Each number is 500 + 25 x the weight over its row's rms, rounded and kept within 0 to 999. Layers, rows and columns count from 0. Numbers have three digits each. The size before them is the row's rms in percent of the matrix's.

# layer 5 attention output, 256x512, rms 0.0863, rows 0-99, columns 384-447
097:505475492444504486466543536491515501462506478509502496507511491511529537521510526470490495495509496498524542481470522486512458491506562470509528477487514492485488493506511497514452503498478506
098:492486487494507516515488470484480490467499512515460507505509501511497491485516490537492506481521523479506476470531498517499514500507492498493510549491510509518497478507498510519513517499489467
096:522500512534483529477519464506518511531503501493519493467510477494486489511512524548480565509496486451503505486527443483533512486543548475467465471534533550476522509469472477486515497544528520
098:511522484506465477519507479490499442508517505527491498503516513506503530508514514493514517504508491525494511492496492482473485501464508517495506478476515511507501486452507508512489494474486511
099:499496508495516506505502539492509537502478487450509515518499454484516490467501489476533492493487487518446544488472497492543469517475517498483505492504483506481455475515548510514491501518489492
103:514484450480575530497541492458486517449484573539419526519494511546526530535451518552510530530526552447508525532523523514477537497499537471545524528495533425534483412523490515530501551494532514
112:507511523523468549496484484495554510507508577486490473489533536524514514517462494445493496508508533466508539498518489498519557500496531508582510460532474420498500461498524504493473525494531503
105:518531457480510461518501503477524537509512476492491499502455510491502506521509460499487461492485534508497489487496518482493500486496531506505524499481565517512492504480464471536456515484472498
097:471509516484498499516486503454550511469504501495511465500532508506530536497475532489539476435504531509517571515465457477472475478485530503452512468474537516486501496506545486480472498508511507
099:492499525552480471525503480521505500531481479477525451513510453468482463498482488521476508512475507445498475489493467524543515507479489498514497500496493510516510500492550515476511491514494477
096:512499535534482468497473475509520487531516490505494483495512491467492525533462470518541479484490515513519501510502435474483498513499469547460479540546496491503496513480527508461484518530536525
096:519544480483523508517562494461512492511479494518519490496488539492510518478499515467483448505494506532460522490463525443497505525475543506519476448468513495473467481496500471523478500508489511
104:478524457450555521451549559466487499487494548523480528527513503522504520511483512514504525556487492526504506531520508466498465496488542473463555521514530503532496478520471520520475497471485493
106:491552501485480496505448499514533503494532529508498516496500517523521529505525476471481477499528500532550481475493529492488519473520505451556544524519504476489525509524455495503466547466459496
098:483529485496518522511481458493527519519461492481505455514494510535506512438530438450475466555490494504482506485519554526506491485469527481612512505479508471476519473524464513492506493518483521
095:493506522486507478468469540507480470468521520504516498508460511533484504505454530523465534461537470507549472513465529510493518454514470463488495495526479490499505519494485490485499482440494482
100:480557523466484515508482538498529508516525537449528535519483492504504505518501487459502499474528447535504473443503510486521512508522522471518534524535478494517503520538454536509476526468486499
095:455489492490458508477496526481515544486543515527502502491506503516508493536473539488477449510508485515537439481479516486501488462511516469475547502523478544527503542508505524508500468471486469
103:493493526486504496493522522513494474498520480465534540511514500473508483482543507539480543499516449524500501495519483516503470513500490485451512503491518522513525512508494559523539485492479493
092:496482499487538501471495522532460516454481519539487529502472481507542481509464473562482513474515494467516482510467514512531530512528489430494484515497511488502463491557482505506506535516516505
100:512500513522431465504484479508471483493538457531526478480494491466482504537510486516498465430464521501508468486478458498482470494481464514427463478463508584527522542429496476496499495499498482
086:499541512533531512501489496501480473520486520511514523490488519493512485500506526508507540516506486526526491513523483498516519534526463489513527529517501474517493511521488480498520476492501486
108:509507512532484488518496501521522511540513480466518482470458497463504490503485488494489484484468493512507480461488494473519509516527514503483500483521534547509478539455506496469484512504477506
106:526477507504501465455494497510476469477512481527499498500530482478476537484505529514515571482539481479500536544504477514506505488481502475477493484494514493519501471496561517497546484487500496
078:488521498487475499514509525473547504524436479491507493502536534504493519479515524492511538527472475500500500507551568503508476483476501547504504498502501504497512489507491494502540462506478511
108:511508544519493521498511534484508544482471516505516507477480511470554498545499511509520462507486504499484528514485477475480521534529505513471461472506504546503509523546567481497529495539493505
118:467507481492494479500488501502499495493511487503497487505467489505496480510509530481501481500475504534511490493452471507474471488516488484493530514488492523517514544495481445482468480481489461
101:529490465514526405466538511498461513498508464487476487495459497489492526480501493505489504494509501541505502522433513516465485505505497469497524510462483503479497495466498463491529477487447481
093:502528508521483452550486525507528495532522452479527479493504488463481525486498524506516510482489498482521458486501492490501492492491449551481512488496525515515522516423523478482475488494490525
093:501512532510505524510481479522525520522519492490538524483513532478500469514507489486487464473472491504468486502497502473528500527508509534477484492510521539540471530473506512496497472487522515
094:500523547515498500510476530527491485509461525517512495480471476486529502544469520487500501505518469471528469486459539479545578544541471474527482490546502462520510510515497514446499497513490522
102:491494489514507505503483529528531521484523477519503497481550485476485511474535499477506449537488531457479477518490479478487504481500505524498521478503511523473549523481506489502480502492489535
101:535518513513543482482533534483490451504493519481505505493465538535499484450507522507476562518521458515496523523501491519470508514530478454505534533454472503476548513510446495489553460458420484
141:496492522500519533471510511529518514504495540505487526488528492493487475465488514473486536488527474484481524503535531487552544517526513478516484458526476462449471491514504515515481514497547512
100:487533512478464514522515545479555514525525522479521463535510475535494509506496523499526545502468484478515532490526529522542474469467486531491509411491524509468470478476519483475507496483525537
102:506495485467501518556480484471508499510520461487497468497497470505522489488482515477533497443517486513468521447522516499540469499486490550472496504470526523485458498496518530510501513522495509
097:504531514481508559472479460530489472492530547481463514480501530540528536497514488504506480551519490513518503522477502525492518473510510489523529475525534472516480481491482489489508506459445515
100:484492489468503519512476533495510493495501536515492510549508435543514473486558529510508484555489472496532460439527521547512500521503466512532556536462489482497535494548481510528488525529527497
099:560499511552510539507525516492486452533479509517463491450488556513516467463464501499472497517495540495455526524501500522494542549509467553527466463480479462462517469475530502519537495542507477
094:524535485513503523520510480507461482527501507456499454507464473510480504489497477521506527525503513521456510509525499552516504500488464504534473499467516496515498501488494466504532507489458502
095:519421493488496494489503475503481420461508492505528452511562519532467507468483525511447549489547465432513512507526467511506504478466518474517471456448478472493517448515526577543545499494541501
103:499535523493520490480520524493517531507473504543496530497495498483488487491466474489508474532478499491522478506489521461520519529506507496491489491520479513459459497514519480514494496518525481
093:518473465464521523489529501456427457459528498554497509525492506548501498521492519511502525485489489518463476531515506501454466489479439484451494532443513547559511504502457511529548466468466475
099:445515518528492469473460501521477483558481456492492492477446493459478476513464506524524499486474497521524500466476529512499460513521484520495524548534460503513462546486523471463468496527479484
091:525465534516470506510448538527488494483496475498510482480490519483488468529526489461457461481515477440471455451495509508530553521518465528504458483506448516504520515489508543521515486485464495
097:505502463437486486522562481427530535505487497494448466536509483532477514536501533447490487491488532509485527453543517495520502498462526543533478496489501466481490429510496494550475508521509465
097:516530522498492498518511424525497488507478477500527522506514492471492478507564475491474484496490472521471451451518480498519503538502485519504474530501518539515528525477453482512518502517506510
099:471460497476491504536487562483515520470495466499527485543541475500485517474531466461485459507503479500520471467517523484510469469461501500485510493473469505453509492514517524522484500505507488
099:526461462525491472483516458492481525502509482523476489485473535510502485506545516548464484523476524482512473485470490543446474505505546530514524526449495559550530510436465488506521464515456492
108:485495480473484504521486471473511530498519461517518457508516522549513543509466518481520495469494515510499524562507500511485461445442502517501497472471512491511482469502511532495542453474509530
098:501507506463505513483482553487501530488512509494479518503501471510521524512498505433549531490515501506486523523516483492514496488492483490489514492515515468490482469521491518490481506494510505
102:516522542457495591502485501482520440448547571514513480531550493561499525494481513430520482462534479510483495491533516503521536459482473505534493490514468443464493472541491536520508536451494520
101:529465535522486508431565513546482518515504471443531499466524494454474513514472533533506568522518499474488551551497456525506490495506555509458466443532498513496553511447531500470557466544518518
093:491502483468505534509476490474540519512567515539490515508519469548497525541484496529551501495494505485527509505516512455549488458479533517440548477533585527512440473467527533523480493495546554
094:532501505465491490479511527498520476501537529512517507495520505502507536488512523487517529501502473498559511490526483470503506515524528483482553474498534530514493513460488492501479517481493518
102:475473509499512512490507544474518496463525556504489524504512532516529510554491545507517486524543486510529504520473475468454526492515517491467552488521485493513511504516529539490503482440498500
092:524515521519463511471533516496533517502503520488491495470496483485501520498506516489508500495494507510504531492490482501527500505530536477503488465560506513501511493478526460493457526529499507
100:515501503510513523478508499464508478502520555556476515480518529524501509475496512472520535469515504485522510499519509471511524525505518485490520487505511493485478459480462486526488505498531484
100:483477464454512506478523534474510519442482510525479512549561483532473486442539500445475470495506506531483484516528507519496493470481505478525532519485479469486522468568496517551521513485503464
102:512475487557474487513438512543488519501526471520489472482514484484517511522500498494511480539479526474490442510500447510474525503509447518504518524508508508530536537469481518466546511511493509
101:459508516521507515524505489489522496521462475510490531500533521474515456471524507482519453528470502517468521472470502482488472526497519551482478508522462508457469509543577489487528469520507465
105:499481464529465504562487522524500550483494479461471503501471499492541496504535494519525499519514552540466497514489456503482502487511458499488487504516525521530519533499469485475496532515490510
087:523533507476505528545506475476523517512490513468482525504481484540541513472519491530503559509531491471469546482512528530548514478498526512504499469490573499463497465500468489499505497520490549
091:495497531494488522508492548480514453503475531509486495506526482501477494526487545476492511484512491478498502479562534492545521528502503546502496483509478462516507481498527543518492521523515518
141:553509458525518497527489519443506479498498499511462481484485525519507547495477502483539511531515528499481533505516511446475511493472504515522494485518522471491501447473504476504466542507509521
093:471523516502474468493498544485560545548493465500528496510519445490438485503525494426525488515429462509525465502526538494511472507481458522494540501491484510469538509482479480482505477519528516
100:502484503515490485444514535538460474520505499550492491468484448480463505503525526459535521520500489524537503500494530503509506549527453477485514466492498513481484517458483449487497487534497487
096:466493522491505528535475519488523536472491511491538516515523520496500477559478495518500493455467507444471476544512489515482524470474483525478481488479497514526516512517505519499550472453522516
112:521478502458498478496480510493480487442468488526492526517490472508525502500527494511491467519502492462508496499460493498506510479480520478493489475485512527479488490511518483531505512512490488
097:498476504490521563510503474501478501483532536509500515512488495505494469523502482508502504504516490509502472495519516509524514497507469490489501504499493496511456502513511491526503493463533501
088:478516527492504478470479504516517477507476468470524540505500493467514495512558471496500508520477485513527506458496499476500465516537544453480551552548507509508521541529471504480459484502477481
105:489495514512472542536505503458508490499520505499513432512533502509459492507460529468493458472484528501496455498531479513509518473482460538476492505502481500535535491493519500503559482506510470
097:535541523562476521514455502513518495521485484502487489461481517493539501454447490543515531503497510479481541497472498492530499473521503510514487448533516505455471495468543499469504509529526536
090:523504470463475455508552486484505470491506475526473449524494492537483509479509545509451474511506489557535487530502487504512501502491519495473520475462535528495485474486501507510561482485432509
096:485542495505492485514492453484513494513512490492487485486484490474469515535448480491522482424484534501480499494495503453482495486476508535490449523525507507529525505477478490485432523506533521
095:510510496490466537570468523480546541536523492495525499511500492498533520517505491508539529508437526455511482467566489501528483477506474503503503480521565497518476484468474468485476543543558524
108:475504520517493503494471474543483464532544497513513530452508509460488498494515495533506489452536501502551460494544483458496508514559528501436502564531526543524518571499461567483493524524484532
105:499537547507467475460491518525529462504492512447501522479493487476461486504506498464459506468505455505500492469497488505504522523523509467523492522535447481491556519517489555477491525498485487
103:505556532490448514482501538505532497496526525487514531509493489504519513502535516493517511500520472553524497490494495510516497499509473490491557479504520515494481524498555490504500518464460505
100:518484478484496478509472450512480477508497455508491472504502531536530544513484478517520496493495542500509551535479501532476483483466491539517491525497491452523488460489498488493508492511488504
101:465515497500504512513474468501521554508473506487468485504479483505530501515485469506522446502476563483516505505469517520488504486515517511525512534504534479508507507526494457470475530532506507
099:480483544520495512495500498545469483509541495535580470509505502492489481504496500540470480472504481509529437489449491512527514488489471504494495466475477514487448540503522548494539486473512499
099:525488452472529456517525510450510490458460508494506498549510505546471495479499509520463539512512477460490494472518501505487493481465545504547498529464487477484530439525477535541495497465511487
095:551489500516508484500543447520474484498554492548526464506518483493497544468510466566509498487528508496527487530509451473519538534496470463468454487464525526501480473501527536510559524519516546
097:506475485501534524504497467510483495504478474511510495489469499516523476478527487520498511548480507450490509531513504530482479486502497485515484513473519530501530517510444498480496464507487533
090:484496504520517485508503495486510479506514508536484465481500504514462491527447523456498465487488509497487473497489511464489519499499510532492491507530476511499516507488479530483501462481516494
098:557495492539517491465488515500474441491510501536480451455508509505490553479410518485515520480515508487457522557473486437489532501468477501502439440518478498474502469453491514489487511491499515
100:515488473475502504522536504467461411499489529525454507531498532534502505496502508486514505505514491553529487511531549539447503510446456521542495501426485433513461463510538527534515521453473463
103:452497512515477493454447518530524505526540512525498481451524502485488522495462539492517510473497496488590481503531540499517520497563479469500571521555504482527483546502502520457504522497499504
089:511471477483466467482514563510518507491518470486523475511513499503465514489488540490472552495492482490523460493487514492543497476510501463486522451532499509515522488456481487488539464491488465
096:470471510505476485496516488527499515517478501478477523500503505473495477519505505534502534485468503481506497497503510529490498512505502534484493508496483491486485512481519504486506497509510489
097:493506467505514484469467499503488552500493495534464542481468511496533518532522490500546484541491520511536507553472493479431491492532502479476515533528527530534520528488489466471480479493496509
106:501506501514471473502445474535513491509570492517521458510524435501492533481503494511545482472506494539529474493464442482513508491503457485483534492531504517479464521486505474463509536495527531
107:489467455488504460494513557469496504461478490466452498516509473504483508532448507484531545478496561509484547549490494504461470482454489519450504477493506488488518463476497464513485495478488457
095:489471482473495571515479437497514495476524542489475482512506491528505489519528527492508499478531533497484521487521524509501506467515515489496489518514526509524510509508495478490480499495508497
094:529482501467530519487521550486485491498503518491548500519507537540484508491489545490480555518487460455515497528518493533519501476485492488522510458469512483522500473474498515513553467450530506
107:487509501553522516492541491500488468516497494482510459471473495460478435464485558478490492456466519558438508488445480512490475529515462495482471495512468508483501547480477434468461456504507448
100:509540502487536516507528545480511512520503523510506487492492482496504525466482497475530531501495476489465539542519495430519515509496490463478497443479514507490445477504508491492454502492521541
104:486540539503525496492516503491503450507509507515541510501480500500438464488499490498478481415493452549497460499491527475503496514500468482436465550489480529505516517531449509495519449498504479
110:489531463512504447516448527488549496504533520476462472494502457519468530496448477472527538470513494491524507481504534474508490490490491501524547515519483471486512462488495523474477533478504521